config.toml
n_layer = 15
d_model = 320
n_head = 10
n_kv_head = 10
head_dim = 32
d_mlp = 1088
vocab_size = 4096
activation = "swiglu"
norm = "rmsnorm"
norm_place = "pre"
norm_eps = 1e-05
positions = "rope"
rope_base = 1930.0
rope_fraction = 1.0
qk_norm = false
attn_scale = 0.177
bias = "none"
tie_embeddings = false
parallel_block = true
init = "uniform"
init_std_qkv = 0.0244
init_std_o = 0.00445
init_std_up = 0.0244
init_std_down = 0.00241
optimizer = "adamw"
lr = 0.00199
beta1 = 0.9
beta2 = 0.95
weight_decay = 0.2
lr_head = 0.00939
grad_clip = 2.0
warmup_steps = 210
schedule = "cos"
final_lr_fraction = 0.0
batch_tokens = 131072
seq_len = 384
doc_mask = true
train_tokens = 416900000
steps = 3181
dataset = "wikipedia_en"
Each number is 128 + 24 x the weight over the matrix's rms, rounded and kept within 0 to 255. Layers, rows and columns count from 0. Numbers have three digits each.

# layer 11 MLP down (transposed), 1088x320, rms 0.0522, rows 44-155, columns 280-319
104134133122098125108140115122124156139094110123158102145123156153112108109103087161099127136142106099098161127138128108
118158138101137143103124127114104206102139130112131147091129133103152126149107148107119131142100110149137162117151126094
135124123145119129100073134145134110159128126140119084182123135117116141140115138125099154126158157160093173149176103173
134130147176112102123126120165083160091161092125161118157082120103152151161137171134144143137122105139089126100067193119
081118084150131169169100118147150143170104133123119107144115115068107127088099125119139150134102110160111153166113094098
125135078112076101142179138112096096098164094149137106132184099155138107106153104151136140137150145164116146142095088174
158132166152138177151128132137123143114101116121167119095152138141141118127132144131148136128116145134124087169142123094
121129096115119137116103119147164145104147147108140105168115186120080094117140103104118106154157119126141150148107098155
124114142124147122065161166115136127132142122080169123145119151157074141121154132145128145139110101124155103133103118075
092088132151134098140137109154126118121110093082127139122144115135167083127136136154108125144154129132150135123139167146
147144174133121165126110089120102121149160136141139112092077116125173131164115150147097108147097122083140095142119172146
091132143141112103101134103097075131159123116114097119102092100126116116125120169131131094095134133103151145117119106136
142143099126107072150130136141119117136113141100120104116125100155116131135106120114139154119125159119139140101158148122
184121133116138103151114119142106117136122105127085168135111140117108130116121151086107127074096114103156145139151084138
192126096136077165153159154117122148146103115153118125075138135137129110117117099111123109123094102157130160109128105146
123120134123158134120110104148139122151120109087150130109103121147069119075138114126177175056112081143107139113148158105
154143048125173114195118146130106142093140133128125093102114091128180106132141085132118130120134140144153149142122155113
126148148121143120178149148100110100153105090103122165122149111128129109142161147151135121109159149125179123128166088191
106185136157117191130146102110141123108106106121078116121121101089128156150108102145146119123143082131126098142066123123
123073179144112133156102123139138163155104136154150134131118166153136133097114128175132099107148126128150126104095089105
078121069157135119140102125181101102105146096156150102143131091140157110134127106074175149134158103123090072141159110126
100107166115111123162117148161128116135129105125147139151173153159144143153128106143172122143102083144139164134123160152
130151133125113121130105148144130138115151093152140107096109181174137104181140123118149148133111151134084089118148149148
120164150133061154115125102178105116110135116135130122101117151105158146096122145123132108115150106133123133141117095116
153124092132079142136096162173141170128105130111134129133132142071089114142175125132094095134128138124152115143135146132
153128116104166152118119105135121111118151145123118097141152151119117127120141146104152151153156147134089153125085156133
158109135182111157134113109153113123144132144106101133130167121105121120133144144089093079141139176120159120155119135090
136106137129147150146144139099119121130122120137127081089093151120133119127124118150110067164109116161129060127093135112
108118181103212104145161154121135133099161087123125126063144147111143121148106106147126136117147149168145153128110105135
090106069138146059129079104151135127125145043087117099143109133109097116092174113132133124134161094159103126163096102103
164115164125158126142123105116106174145144121121128166081133109123150142162149100140089107159124145110118129123134129112
124141105120100118128164137130081118153114141120134099095088123143169120139124138131138154174129108153097102116122139165
152113144137172150124146143123161117139103144089106142157142083167183133119122131123100100149147132115156137109174105131
074150124169121112118097107112135188136093149134113133108163106097143125115127164117114105104103137133143131174118127154
147127135111147091130096127069110127129111125117164119147127149119149098163104113118124150099140125122132146118129128111
120135141147164145125146100083156124139123124094149117144152143161114128116121138086090139117134097175121118068104110129
120127109107170148129085174141111108108144154128084104152106125142160105127117128097126173138108133122141104138140125166
118112115192114122117111125145143130129132155125111149146095146115063115110143176092160148166147102138142138128126150132
109099127111172163162161101119123095129137137123122129156100126070113128150102108103144084094127085127142125124119122195
153133147152162065133165114145084112122127108176132136154131139128137110142160135138086152107090132138119117132133105150
124113150124164157140136139108181104116091170122145096119119107150111105128148080146114098112139151128114139152163124155
135131101113171152146123098126156089156137120140112135142142147115156136123153174097140122139108138101096144118132127150
087106164118119180092070142126152140114174146145165115148101153116123109114119078117118126123170145114106110115176164099
158116141098146119146136163132109127138136123119111174101110145118132113147096146115106122184152112175152160103128128153
096119144108115137132169097129104133126188144150127100156150095105168116150131134097126130119094140139143096159153164130
140113140149130147120163098181158131117130151109127137150140132115132168143141131121114139128097136093104117121120127100
132113105139082103140100076114130117109130109125142131095152102122125108134068120158142152117116088145110144114138130171
155096135102152099154165133156113118150090156143149109137133119151131177147129100134180140138153116103137168115162125134
126151164141133120100099125094136127084140149103134101146103095096133118132104084138145099122116126108154125123127158072
151140120130171148136114142141128146114115136126140160153109125132112138147142162106164147141092102101151116143117157160
130127172145149156111137129152090107096116138102142128132109124155101142159129115120101132125109160107117134109150121133
102093151132159112122167134169115155120140146134159198137126110100152158159162120133124202153147089127098107138147119131
108101135154105092159128121122120121124118086124115140123107130133154127130104122113162108144129132161134094119149171122
130130133112153136125145103131140127150109162109129137121142133156151135150162114102146122120147118132115106124154126127
152128050159118153127106118131121176109087130166093135133130193135103133095109123078113095081156140181175153112144154096
100138090128105108129157128156129132105141115141121110119127103112141134135170162149133123099124139134140108143138150120
122141104121097108083129122084148170119133156135135117119115149167149156131113117103132144142139130131165187124122140153
173098081157120120155090116177105066127158104105117115154130111143160186204155143089153107111119120155090121148142110127
079138141110139139134126095136119102157123114138128139145179133105153163120117164157144099155147104129128139160137147166
070185182130113144149153107110115138130131117124133138117091126113147112110139098123073121141141176156122172156103109159
158106103115110145144103200165167125103098122141171114112152141151141103128129126106127140130132138108152072094120076140
144137111164118093151172084146137115082099105103152110106129106155156134094102126106123141159159111168128140135112119103
129130091141165140130141125118136204096077097164124166134090125125136127114078149105087140144126136148146135138123101158
144146123101085142156125128121160101061109114121120131131150122170096107101156093145127130142144102083139158162120116092
151132120121103133102134146123104142101137143112138118107147090073145121120138169124121120106170116091130106172105123086
131138118106155087128101123161185145173109122108153155125109117106141131149128141108113136174148151144122086144135131188
159100111109193145154165170112161147093100134128174163175129120147154144079108128126139106122106084154122127117091154141
152150182158135109108111144146119115115140155162158165159158115141164125078122129156177097075093156151107086173117136190
134113133092136125111159089137148138069138124138141123139100122104099109100150115082123112134132097108088105152159105117
111151094103116114164127090121098109108118132176156127153141135127147116124101122106105165179120131098088149180135144136
145144117169112110124135114180142127162122121132135118128129155093159152073121160109123122159095104172129152115128112144
097122153117182150091131149054152143170139145108069141154154152149139127079139136081119180154125145105119160146157186145
144125091161103154129110135142142105138137129105170126137116141113128142111128161114135161093130140131134124133103067112
156139169115113092180128129166089153124181129107125117128142159136139130114142146127084085100125111123145124102138120146
094118175158160128132154137094131117163141126094132100115134143174137129099077151134166130116132108163141103114119133090
075118128145104139120123118101154115161122138132115141165147145112105166137120144116146129143144157133153104130125108100
110153135112155132107106133130114136129157091133162104125141146096127104111113065105086119191133108113107100155143125110
112169138152073135112111165103126084118163124103113136126149125073089150151100135133145098122160129176129139129116162140
091129141135112140118122136156109088151149102125127134141172109130141141106109111178147148127156135153081159121105149073
123151134100048098145165131112133164134127122130136127116143145115079139088138121133141150113143127170141136131144119109
120154160119169145143097167135119171133167140109168070157157106116119168170099125110165165137118122087112077148122149145
101125116096184098138136114124132101148133133123132086145146103087129128210132125129126155137181106144118158100123144118
101151151127078123122166095090100143079119124095153122077141144169110084119121177140144150123144140098175156136134141142
125089108120087145109105125123133151166099127135095113109100149140160150084110119125132094131107113139111094101152132084
156120145122082095138108121118148131158136150111151125125128141139109149124156161135100146104112104162114155138115126184
123124100160086164122153142134114122151104099087106143131106150156102084150117119139124126158152104107111160172140109118
133120127131110132123162100144099114135124072109122155133128091116150111107129112134123145159165138105128104136146170153
135137121122104105147111164144128140122164117067099179145134122144128101125137096113129126121110133155124134104124105151
117103144123126135120129131133134125123157148105130139146093132114141111140119092188120126163126144183129142153121110138
146138173162160117116125060137136143131091103148149114113137106121132161079125102112169121155141078112122100129099115133
144166196100126105133117126109105090145132185135150126117133146134132115141192125117085113106137133150120120135110111135
147132101119098117130139083161102164148137139133174121103112096163165152141150126085128087120088118144129160095092106146
117182146162155085135098120112128127139140140111131137136110131119149160134134105126108101106099125145141145147112141135
168142111116147148129092172133126117128136118135105162118138115114065110101151152131104120146122097110153098149120135129
110162134090099128104135165167175133125099115129128137073161105136169128152136133168146095120081135135165131076128139132
114122102104110118117157139094127122110148076155121132124135153076143142139146129109094149107134113128121142197146172125
096084162061160131151132119144149148102136146123128136118092162092149068082112098117157114145097101139103166156103161100
083121067126103131124083073139160104131105158153140153115164173094128141163084106110120109147128141180139159181147109083
132109107137096131147124174136130097141087131145137146082100133143126133144119100132137120132153141159092106163158129122
122132125164146133130100126134174105106142064115134165142126131124132101121123106147114093138161101095104113140088130112
149120158128142132114128173111121121165133094123149122155138144142138135087114141152140118106107142143116090099140103173
128132115115123109152140132144135162102126146146131111128152135146132131154143145135118103141102124136146125132111171127
121109111128155170144129187145124131068147107191090143133099140150132109099126060095137091116070132153145115140066194071
132129183128121138127135083107089131138135159171139160136109140140133087131128162152158123143156114105113123102097168122
071081171139153142136111099135109152108108119141154147108149121139145144163116132153099135152119118148129089096140127141
096126120106160154143132098162111142085106117107168124155099088112147137073134122116162139119164109126132129133120134139
102120193123181122109094149127103101144107137084150081143171098120128139155147108123131156132123127171133147103102111114
161174103164143132157095155123156145128131093139120095134161143092110090128144165106119121133099160111163137147109140125
101113125130111162152143135150116109111136109123131120140117072142135102136128125122151148065145170090123116136193143128
113137111137151094113125109132120109153119104158164103122164121160160070132160104136106157149125150162108154133128122135
132164125123116134086144127106142131107155133137122085124120154133146103044129150141129138141104123109149173111141171097
140134174166108160151130095143093123121117165106128116127184121166100120090101123109102123123103099115141085139132120115
# layer 11 MLP gate, 1088x320, rms 0.0581, rows 45-155, columns 280-319
128120158178148145106142125137148106160127141145134162129139087127122134130142113118099142180133127115097119104097100159
118121145113138109151157127123098136101145126174143128136170175095138186158111113180183084132107184093085131126134091131
138129132126126147105119119145095128122139189094152148138153101125129193147107092162176165130145117174138139097158145179
109150115162137103123140149132141117157122134119128130118177145118134163124088120152136098158143154140164119139133118130
175101111128133114118178112188135124093135087101091133043099134137114141126106126124150143119137124145114118134150146113
099125158113149109094160090165166169076095139152121129109113144137106167213156144157149088119102169141137113086142130172
125121141133128096129133149098129096110098124127151150112148144116184160179127094106149120176110100094152094150137055138
133105140140113150130125150132133109131126081135090163129111108115125126133121119145142161166127132115107146124135105130
098107159113156126120140120138109121204129136123146178143146151116132158154076163084172094097115166101117152114153103119
129134149188116117130143130134154113110122137126166141122112106182113183105148051144126156147126146126186130101084117146
090145163117132146120143148120163145129138104125133107121110145146090134163152132150080096122071122151088147154093157123
138148146128172142164127130107094120102109120125127106127123172125147133147162083128109179133151144125089123098119122161
124148127126141147113144161156111088112114087137167143165193122101159172135152127177129156153112138154157135085126072165
176164110133141121129142136130156134105176155171136125149149098145127109130107127130124151147149089144072168088170097128
103128125116133204127161121153146114090123177149128130075147143112102143127110155149143123112116116093133161113132128147
132109166126117161146140124159125120141119172098149113162154164131105126126084134127112114133129151153094145105130129144
102133200116179150119150157138102137147137132143137096120113129119127127138158109117105132127110133126140140177170114192
145165137121127074154119140113121135148132135141139113146133133129101145113134139109163118121119136153120084142145111123
142129185146147130104127130088115151133089122151149123125160112123126111111158118116103085147147137129122109183125108143
146107122164118078078106122135090102075142170106127152136146097168125138132143143131126124111082149158086153145145121162
169126140146135095136147180144142108110119168127123162120169100176131140135153148115135126185167091168119099094121145163
139103134148157147105188125123123121123129152145105154119136102129120118142104147141125103114108163157124096117163139149
128139109127137117121134156152127144130185149120095149120102120173117128105110130182132113149116085158105128126152122125
131092133161129125145161135132118135113183104152131102129140155102092160136170102117110131131135121119162125132150127155
175157148138151103163128157105104097108159118113114165084159083121150140103101107132101102126155152109127161156125126186
130152178169145115113122120152142121095071122149187154102140135171161127127142155112144106129124114135135122131124054134
135144122164129161129113126109116089093141101157177185107168146144104125159072094130125164107100122131108115160136109156
160157119108150096126144140102169144085131103144134162121150152128114138142116140139145088123105091144150126116123113147
143171122116124144108181173169130113143149129157151110124156150148134130149096114121115133120144120118139092111146153136
123121149118110150128110189124123122139154159139173168108179128123136141119124111146150165161092161101119124138135144167
133146120096095146138134146139129092147070158109119168109119128119150106167133132142100142141169112149147132159152098147
150159074167171127109110110143155096076108140127161130128161133157125146114115124133107157132149097137097137153151135132
131132119151156140139129118140169109117112122115150194113114125110143131165123130153137122170142063111151116099107074189
148123162138133094127155131126126142088125137125139130143176109116112130147117121159115102108141074139141188138173081148
081125144146154128157123092110146094129139153138139142114100104166145151120101160140107131147107172147123118136126117182
157119116154133131158106098094121124148142152104169156147087101193145148137113140157133134111128152185173123149127079104
125146128127105093143151102141132139125175078085103171114116118145136142170134114133125106126100115157118096117108107120
108139145145164115158112140126147118102131142124175127147126133131194145133085144169140140155167127153116100136092195138
157123106111142132164125143136134097100126169166098133086162126139143160119120133129142155153137139115149170181116129116
088164160131180124153126161129135114162112144135167154093147093149122169125121138137121098123122130138187112150168121143
149098098131125161151130157152143102107088094142133102112161133085131138161110090123100130127076154146130094112141107146
091169188103135119112134169104156149102141143098158126139129101099130151152150126155093109155165141108152199118138173125
115115129167146165130154142204134142131120171107127135109167098144091180144139094156128157137116144116104109089101085125
064132132148187107110164095111088135110083157100112150157162171111070134146136122118097160135155147127132134121114088171
117185159182160117148120124132093093122148111098171110117171112115091125118105124172116076088111152123132129148121114126
143102124180117116147134092097151072122132100132157144119103147139125151136103133132076101092135117101114109144122154104
128125114089130159125182120107129122121139123155141172123118129108164112156113128151114104148120112159133129120143152142
145139127112110087135154133119131173097100100108133149123117113117128134174132143133149116128119165122103153096138088161
100119130118147119119110126125095136139131112121134082150175116114132127125115149148137080181141083166129133120137152154
149128144159171134154145166146121097104140125084147124158102149138120149114092115170129089115116125122134099151138156175
133134130116159141081196117120149115082145126096143141146109078123112135096111116118114088141084161129104127150119105126
137128136174117115091106120128116144195122100105121152111139120129135158119131165124114118165145154125131073130136142160
119156131090134146171101097113143094137112092148142155068174085125150137142126132114131175181088163149096112098122151163
116104100176166127169111128134139141138113146124062168141170131144131125143097153112135164130117127171150155150169077157
146150172151138151128122140142109091136114120116131130143109164110107129137129112106095111142143140125104152137121124137
116151115142132125165111170080157110109146145138138158140152149130130121127146129164141089125100112085122120111160142137
146154148150133121115127136153102098112095144124094157155148146135136137168124156127213121143155139123102160129110110078
105148105177148139104123086192113157102120142154146137090120112129147152143127084170075111185133131101123140151106112110
126152118119131134115168175131151080132159140147150108074157086134132143114109127144135109124149138154142159056154185120
123097158112125132114138152103134097128153119154159141127144175157145147119121108146116139102135110120155139124130130163
135142161150117109153142143147112139124154163075155139129125125137123154165130181126133078144151146072129087118117095132
102165103147106133134143151120163128102140161124117134099146139138174148139147122142142111138133141138162148144161134128
141105162138131130189096114126152115139139119113101122161138146101141149132144142118105067136113133115103117107157115137
143083121125141098143121188155126130124108158128149102149147094162149209157111152116116136169114158154086129123103144179
128155131158105105140099135113091123143099134133144109084154130142119153164088136101142121100156124188155155150129114131
161126114092162114113116125157082132111132137168198146074119048160150110166084137137117135177136145143131106121149142182
192140104173127105109140153130120130143145125141177173103079110138152159121150127169180107102118174136133105142164145159
118152126082096133145097125124153121111163164156171125118128098157140150122115138106151171154138137149122171081099128117
131183179153081127140160129148095134123107141074128095151145116114136160146161126142163129142134141126096109131138101130
111129114132107115123181100152101072154121144098157146086136155136129134124078189162157145086067156180143134137123130153
107129118133172121125128123130137116093157130107137178134150161171112151179085133153138099147137156142105110111130114172
125123083159143181159102151116133037148097112128141161064138137118132146133160117136137123124087139131109110124143103149
148099105134135160130140166169154170104114121137175124128125127159149115117142083157110143117140117119113117106148116129
103122115169184121162146181124099127112140141140152101158127068154138140149147111098128109143121155176118137168150089127
144135112081135171167118147070155134112122136123097136100107137120135168174088071135132122122158171122129123076120102188
160143101137160127114128155145108097162132071128177117131166152122120117128144128140126066142137096125141137144132101125
175104122141090123147113161152127138131123097107132153126105114100097122144112144117116093137129113119108094169115115162
140169140143125146131119166105101082144116154184143137073137083115116140130116111128143096164103134135133096125139156145
085137121148128108158137141162127110131159132088101119153152179154130120127144086160090164158115133135141165106109121146
110112160123154119179145147117151120066185150144117088086132136156122102158095122185186116151097136125151106111102154125
143145143178132129156140132144167098116147178104186153102098148105102193116166106147093137122135154116120165104103148137
149133111168129126152142093135132102126169144151147112106107118115142159115094130125159133131106139136130182083114087165
172105108141129133114164141131118100156167124104176136089117150145113127106131093148132149115079121114142128125141096133
144107201096141142188078119134167143135167136105124131119129131079144132144115120132140126120151162151101131124197138125
100146154137108121146099165108131174165084136167123104089139123134127151131160153125136085170126133065111127093154079125
152135151099152124162115134113128111159152151145102145084138108186187095133115130157096151132141157115124154083103135148
131112092145102138125133158100113120087100148153186037113112135139133092149157140145148095106141164110175167128140119104
102146144128135134140131114113117090082128161120156133110135136153190167162168148128164151128083074171121137131111103164
125118145122125189155119147110194139156139113153141140104138140107129153138134131137133134138131126113132123137107117199
179140176162098160121116129148105116103118210091141109134140151163094187121071080094140099131094157126168165113116126120
108115117109150120121093146123128093108124141145136156101148159142152105117110105126123128147147099153158148107188118149
116144139116152135131147170122181106136134099132121168140121153148123112143097078170125168129129163107159146126170155156
108130136110121137107124126114182136140117107133153132085102153105136123138112121109144113133113163131111116100133136118
118076131129166098099147136144092156123138138167121142145158159115139147156161099101161147126149137136114155070120104101
095089143176129117133153110121122133107125106146119086145162147144163155129144121160119138136142127163130148133132134188
133108138145161078161133149115115051158146159178169107132177118103146133142125142109112090138170118153139105126123127123
088147103119123139150164160130146123156129128133124159127113152088130110150087085112109129149112140126162158112132109157
091135154125153119101166113118095115088147132162140093125154089165145154145144095149129136126126145141130100105104123122
061121135135175135090139164180140116125147148129130139149156131107136132125141106083135122121100183132101155097104135117
163119114127143163137143132137137130142132164100106131103125096165136126157123119137148148139140126151099125151177115119
122103116149137124172116126093098147109144152138111142147104136150135124147145101120134102176131180170130142158143151139
109122145143135103145094126107144103146142164138163152138126126104120134115132151124146108117120151173098146151103117116
122098149156142139102116120140152138152151143106146107151120102141114165103100097112164092130129082126118134152101146153
116142138134126159099153114152143106138108116124120101166138117128104119165129067115141157196148158161093109073135098117
149108110128128137165161128138133153121098128145130117136139125116135098139094130094180148137128145120108138110144152103
096153136153154158131129130128093106121101135110119136137142193152165112101138155097164098152143120126098110120108078094
122123113145118127125133094116165105089139126132174126087138181155148128137113067099107109146124082113122130121143112135
105128151134114138138132099150124129086149117110126143124135112119138108157125121125153146082119103116142112169123120143
122126146155111135156141161110074126118087150094121107151107098111125157142124140094131088150128148113149157147134132079
181139128116123147107107133119124130128160137110158113090131140091103163166101131133136128126093106090118125128117132167
141121128151138132125111195085122186107146145128132117125141108147194170123098104097150122119180158118111136119144116150
# layer 11 MLP up, 1088x320, rms 0.0557, rows 45-155, columns 280-319
091101136181151135148121138093101147149149159132101093119124139125163122161154192088137154107160142119130095150139115109
119125164171160139094113119138145156182126126126142100140113172105132109138167117136105148127173135148111150140104160120
174144123108155068174126108162108143094120162133173106116126118131071158086133070134154142139129130155145144160123115131
119104114099137119138155101093094149106125107103122145106125116155148151137130136130144101111115117095131105132106127105
107149118128150163118157179148125103082135133137056090149110126141125094144119168153141130116149099090150127178121097150
149140083139091146136106182114128134148123167145143136132159125126128117117148133132131123167115120118135069141116114126
108127138098123118203094163123101105121140142117103166127153161144111075142091088110061145082126140165133152132132127114
158123124139132138105113109131155128149149105137119139105104114103090118121163132140106137125155119140127134141142148132
075089161111088080151109137121092070149152114118146125147173121127127089130143154112118102114118112111115134137139120125
178129113155151071114145092120140108132135105110159186113119139138174158091153153118181112110118141125089130148157165152
091130139144184098160122166134104142133122149128122126134098123119137128110130138115155157149149141155090133150159132120
148132157114138138148118112089108140157102124150127114119117077115124122139102127119133115141105132090155131103108105159
131104129146098120142124118169101081175140107143119101141140077157177133127108119122097204134131131118138118115148081100
112123141090116139122137167115154121127123144082101112112117109145116124156082151128114111130127115158120114115166144124
141116103108176151127083086103125123162133116140095133093155171121112109136156108168141124161129163150112130121108127143
149093120106141132137175123114092116151110136151149151102125080135171089153130162132121133112164129137145137137120117173
089130094137089162149172140128075113123119109153111154126174101158151153138088110170153081134141147109161116118161083155
167143147137129111130131135110134136160167135147117116102077139152101092123125126126118153089089136108145124124123152099
139153105110174139144132154114140141172086137130102115109144098097143126124110111142133086133113140160103174164133092126
186133128096110107126173172124130185138150136092115182115108127157115122141120104131164113125113137136133159164092159140
093081158151149164119135134095145115158132108163148141139141147150150102133134140138173126150107146128100165103129156120
197139112092137134114083168117082100132125126145127164150128192136175130110138090171148136161150121099120126150118129094
126074149157113137126142141148102117118131083130125173108117135143115096114117125134124136135150114096137108137147141116
135116130141149154054110113110097098154144144118108148122187076142132106135129122162102155129136160071131085122194107129
160106119131146111102129101159142092114152112139188142125172117171156128121106129151120140145128151112138122148136170122
115123100122160148106125122119147131198147122172083172138141118151181183134101137093153159143149161164122094132148132134
106111118121117113159133193116139121102143103067116129153121077121156085135151115144163089160111126189139093162137147148
120116158132122147113120092152156108118101154132159149139109119140103134113158133134128135142087157177117120084097141130
160118136088110096089088143143115141155161087122136071140106134145083137093161096095112090127141067167120075115095144110
112136120149122144136141130166151148140119124093124116109106121158162085090134120117118128125109134175124144156129167115
098140173151132105148121143115106160083119091100141124136147156111150142101148137108122111150119134133165077141105165167
139145123127132147174121116128089125184169118152111163146146177108136122138081145061100112114130104121156099116108122124
129146105133084096165125114136137140132134189127128131146175127144103119152118153154117131139118183160145145123154116148
130162101117162125060124119126105091169178120068113115156092118146145170145108131084116121142148161065114111116139153107
151124135127109125150163100113119150101150104136140064109105153133126101116126154138098140093086178173150120132139151164
102128165100082147154165132144156157080137143161129117122123126135101130126189102141112143088104155115106131110150137142
161098097102147130071103133132142120136128157132151132109068118107117120125156127098130139120133153123103162168116122164
173119148137134149176152136190135131126187092142158138123085131103115186122199136126113092167158168089112102127139139154
131177125124147100156170129139174102132183185145119114155132112111156147157123160152187131111179136118160108146132139175
092096117107124138133159153135134132138124130135122117152140084137117116106145123079161128073135137171135133149160132164
126137095103133120190115111179102116115110104135115157173117112104141141161121138124094076110184154151135158122177123108
110147137122160132120150139114146087123137128159107121093141104130131101095110145117164090085107108138124108136132159159
094141107128130152164099105130054169091106156105083116150141091156125136117119133091109126117151178114155123124119121099
121092140142114127127106141108125134158129130154132093086129110120189135079126143181099108153071118132103132155138127137
121152113092125117131105129106104132124156129131101139112129149125148112124122101101141125120105142132096163143141154104
145103155141184127119117135124156144129152135158112154125108144143092084118160118128171120161150170163143150132116089139
116084129118055091128098119085173088129102171130144139111115120131106123116104130146073112159103141105139132143086156120
101173137134130058137097095127157132156123137137129129131116119107079118169104086182171144107138102104112138169145151114
125097128113134116100165158085126130142116089127097144147105134134123133122130174104156090146135155070140144102130107131
099115133078155115110163165101152113123098162131135117118109081124130171123172136120131115133114126155110126103128143112
158144148127124124140172141144075123160131146112134143146097098132165169093152095131120157117126147139141124132132129166
123117126121117155137115089114096151130126171132130138108118198160141132156139155123151156121092133123133114155158075155
107139131113117124113135144119104097148112121113128129162101097127124131190112161120100149146153111141131155137138127135
130118157164102125134161160125177157155139107148186143162124139110104152136118141125135107115128187152121112114117106119
168169166135129124127113114127106120125151160138092093133116124117119119108162122095120142147156104141129142117154134102
114161131092123117140126132174101121142161123138132129117108115112100114102119161134136131098129111107119117139108153105
142140114108130166134129140089097161101145123138147140110134148111154134097105114100135093146170085128150096137115208119
130161109156095132129117108123153140206122095097108158114118109093113094138116142089116143145117102129133129111084133105
122131094142158160133109110143090113135140168097074121133130155110092116144165177113142090100092090143165119100163108134
099089124151105105151087083093153149111206128112135114117150127114119097104136111125103120113152096095095091144157134092
104112124143110144118146098157164101109090135159134084128141137166153116133119109112141121163124128143149155116163149122
118134130159117129125130161108101146119129101148140089151104173124113122132135136133103120124152110159132137129098158127
105160146098102130143094126123103105138108154108156142150124138129173125136137123171150130127137121129080086132127121149
148133157100118098117131115127157076076119132125143109119140168152059118145133098160123110063115118160198109155119135132
116110111140132155139142102157167131099116119141066108126115135146135136141076146131097134131107116095151101122158117165
153118165137120148114134194127087092092147123094125144139159078137127134088188158148136105115127143105091130131095162146
095171130154135152097139102169143121091097072118119117181135168126113110112105135159124117135156129112157186175115100083
117147181110115107130089113103192132136114143110144109163129124110144129101159153158150095131103124143077108159112061128
137177143143139145166144152145126130059138118117125122158141149130099146158147074149146158127109104082138105128093122129
118109123103112158163106119100157104130162124129118134118129139088107109141103111122177141131105125133091128144084109138
117105130095171112132122124122101082145114136154108158096139107119130145131100161153155140084144161136116111114126129143
126139124109146135115135119109111085148097122172154069128179123103140103080104118107168118120148125126138112137162094112
155169173140142120108131129149127114115121134102105139187152148106179158141137126095116142155134134107123130185116132109
092159127162111116138124153104111128148151144153090151090131122135147111116109159145140124148125103136083135169137153115
149123127157143120158130104103116123166121143147109154153138155107151123139139111140127090179147126191151122109156097113
133129153131105147144092133110114162133107130067165157143120119137135144155118135175123145109088105151130144131079133128
199164134127154132156130097144087140141132130109106111118171120126107158191156152155131152116131153163108107123148134124
128130149158151134127106121113128168123110163112156131170150143163121127136120122144131155124107123080127127137085117156
089095086082126129117168116130097098124085098127070100175126126114161122092141114108107127134116148120121112118134101086
090112117150139088193111142124111094125192118151138124150146126129108174112077152117131131097087128167157111119111118136
088117111124115087162116131099137133133098159155147146143167120101108179169164090149136148148121123107116155111136135131
143115118114140145097102116116147154141105098148156109082157106142113131120144127119163106119137156143145121135118123175
141146118124156099123121111123131181124138147118131125135107144143106109156160132137142136113127156114094139155123061141
126158116131129119146135136140122131115111126144143153096143124179136142135089138173151148142135154139144123125156155124
146137091148090171146133156113119098101141108097146148121084157110095127142132081101151136140145148129108133144125120148
114142132086067186116106140158147123145138123102129128072129160144147123127085137097135139131134115172133138108125130152
096152117131141146140149132154124127112105150117125147106104104128155188117095127135091103131123120148140161111151177111
087164110138131136111141126136106103136124158094122132129085129138142180114108158098076158119135132089140090151106100121
125110149164146090123120115120114121081110127090198128147116138130097140161109159102152119119112141111150116158139150145
145172139127122183162100112107200102123144117132115112176161122159132084133159138171111120109092144138083109118086134135
120110105177122147158126113113104171165090117154122146155122085153153118124179161145168105129128074120122123087085166143
140124095163170129154135096154125090126148114118093124103142132137159163148123145145121128126180120134122149127135110121
130111131138123130133139085135106106099126133148150105142152137147104094095132165091128103156135110127120112140147137115
119147082133099136147118100091165153116161116187172106134166156158177141162127147152101097146161098098143072110114134135
128144104121137143134154158140124125105140123097140075182141139103077131126115144123132138121116136140156116112102116111
128094091135153101132099128114152138071131148200141125121157126111170146138112092115135134127120109142089072094154156118
123143156108157128128099090153143156054147119112155106119092124129114133169115151144120106136145143132085140123171132129
144117160145120139165118121147123164082080139087130133147162091117149115119123147122089147126133159130142114139134139129
121137135173137115154146127102143116128164129148108146122092138144176136168138121153120118110121164119145139180124119116
123116135122127151122169174073142129137092127147112145148080113146119166123143128095127085146129169108122147121170097147
155132165136140164117144120125146125106182111127181139148127127135130106189166133116107134141119145099100147120146142125
154118114123090126114128176168140173080133097128106172151123107155129149098081066155095136161112125093117130136151114125
166133136143130136134149178127122116104135141105108134161121115111093155144093119120156092127198128152137112152102135083
114114139088134165134121099092122079093130091139117113105090109118140123115083163139137133147158065152123110082149116123
147152146155089109123092130149136128149120096113136180172152145121137130102120178159124118130149118113128129131145132123
116128145177134131132096124075105122152112124162095112149085125129150123127155113118128175146147114109122123115154145113
142108141138140127090133123076115129131130121120069079104086174099102126160154165142149142144105170077131123126167140135
144132125132128157101119151149105093111126129094134173144085124133099128161145125168122116124136072120140101101118106136
147171124111089094125128122126094114161139161125148112106071126131140146151153156157155104131156136119145144132103127130
140140171137102111125159133108121172112097128148149116152110167121184130125170108132123153123132141130114139135176117127
107130158168140107119122113120156140116148132109106139066100087111103141135124118145083121129154114099141125151126105101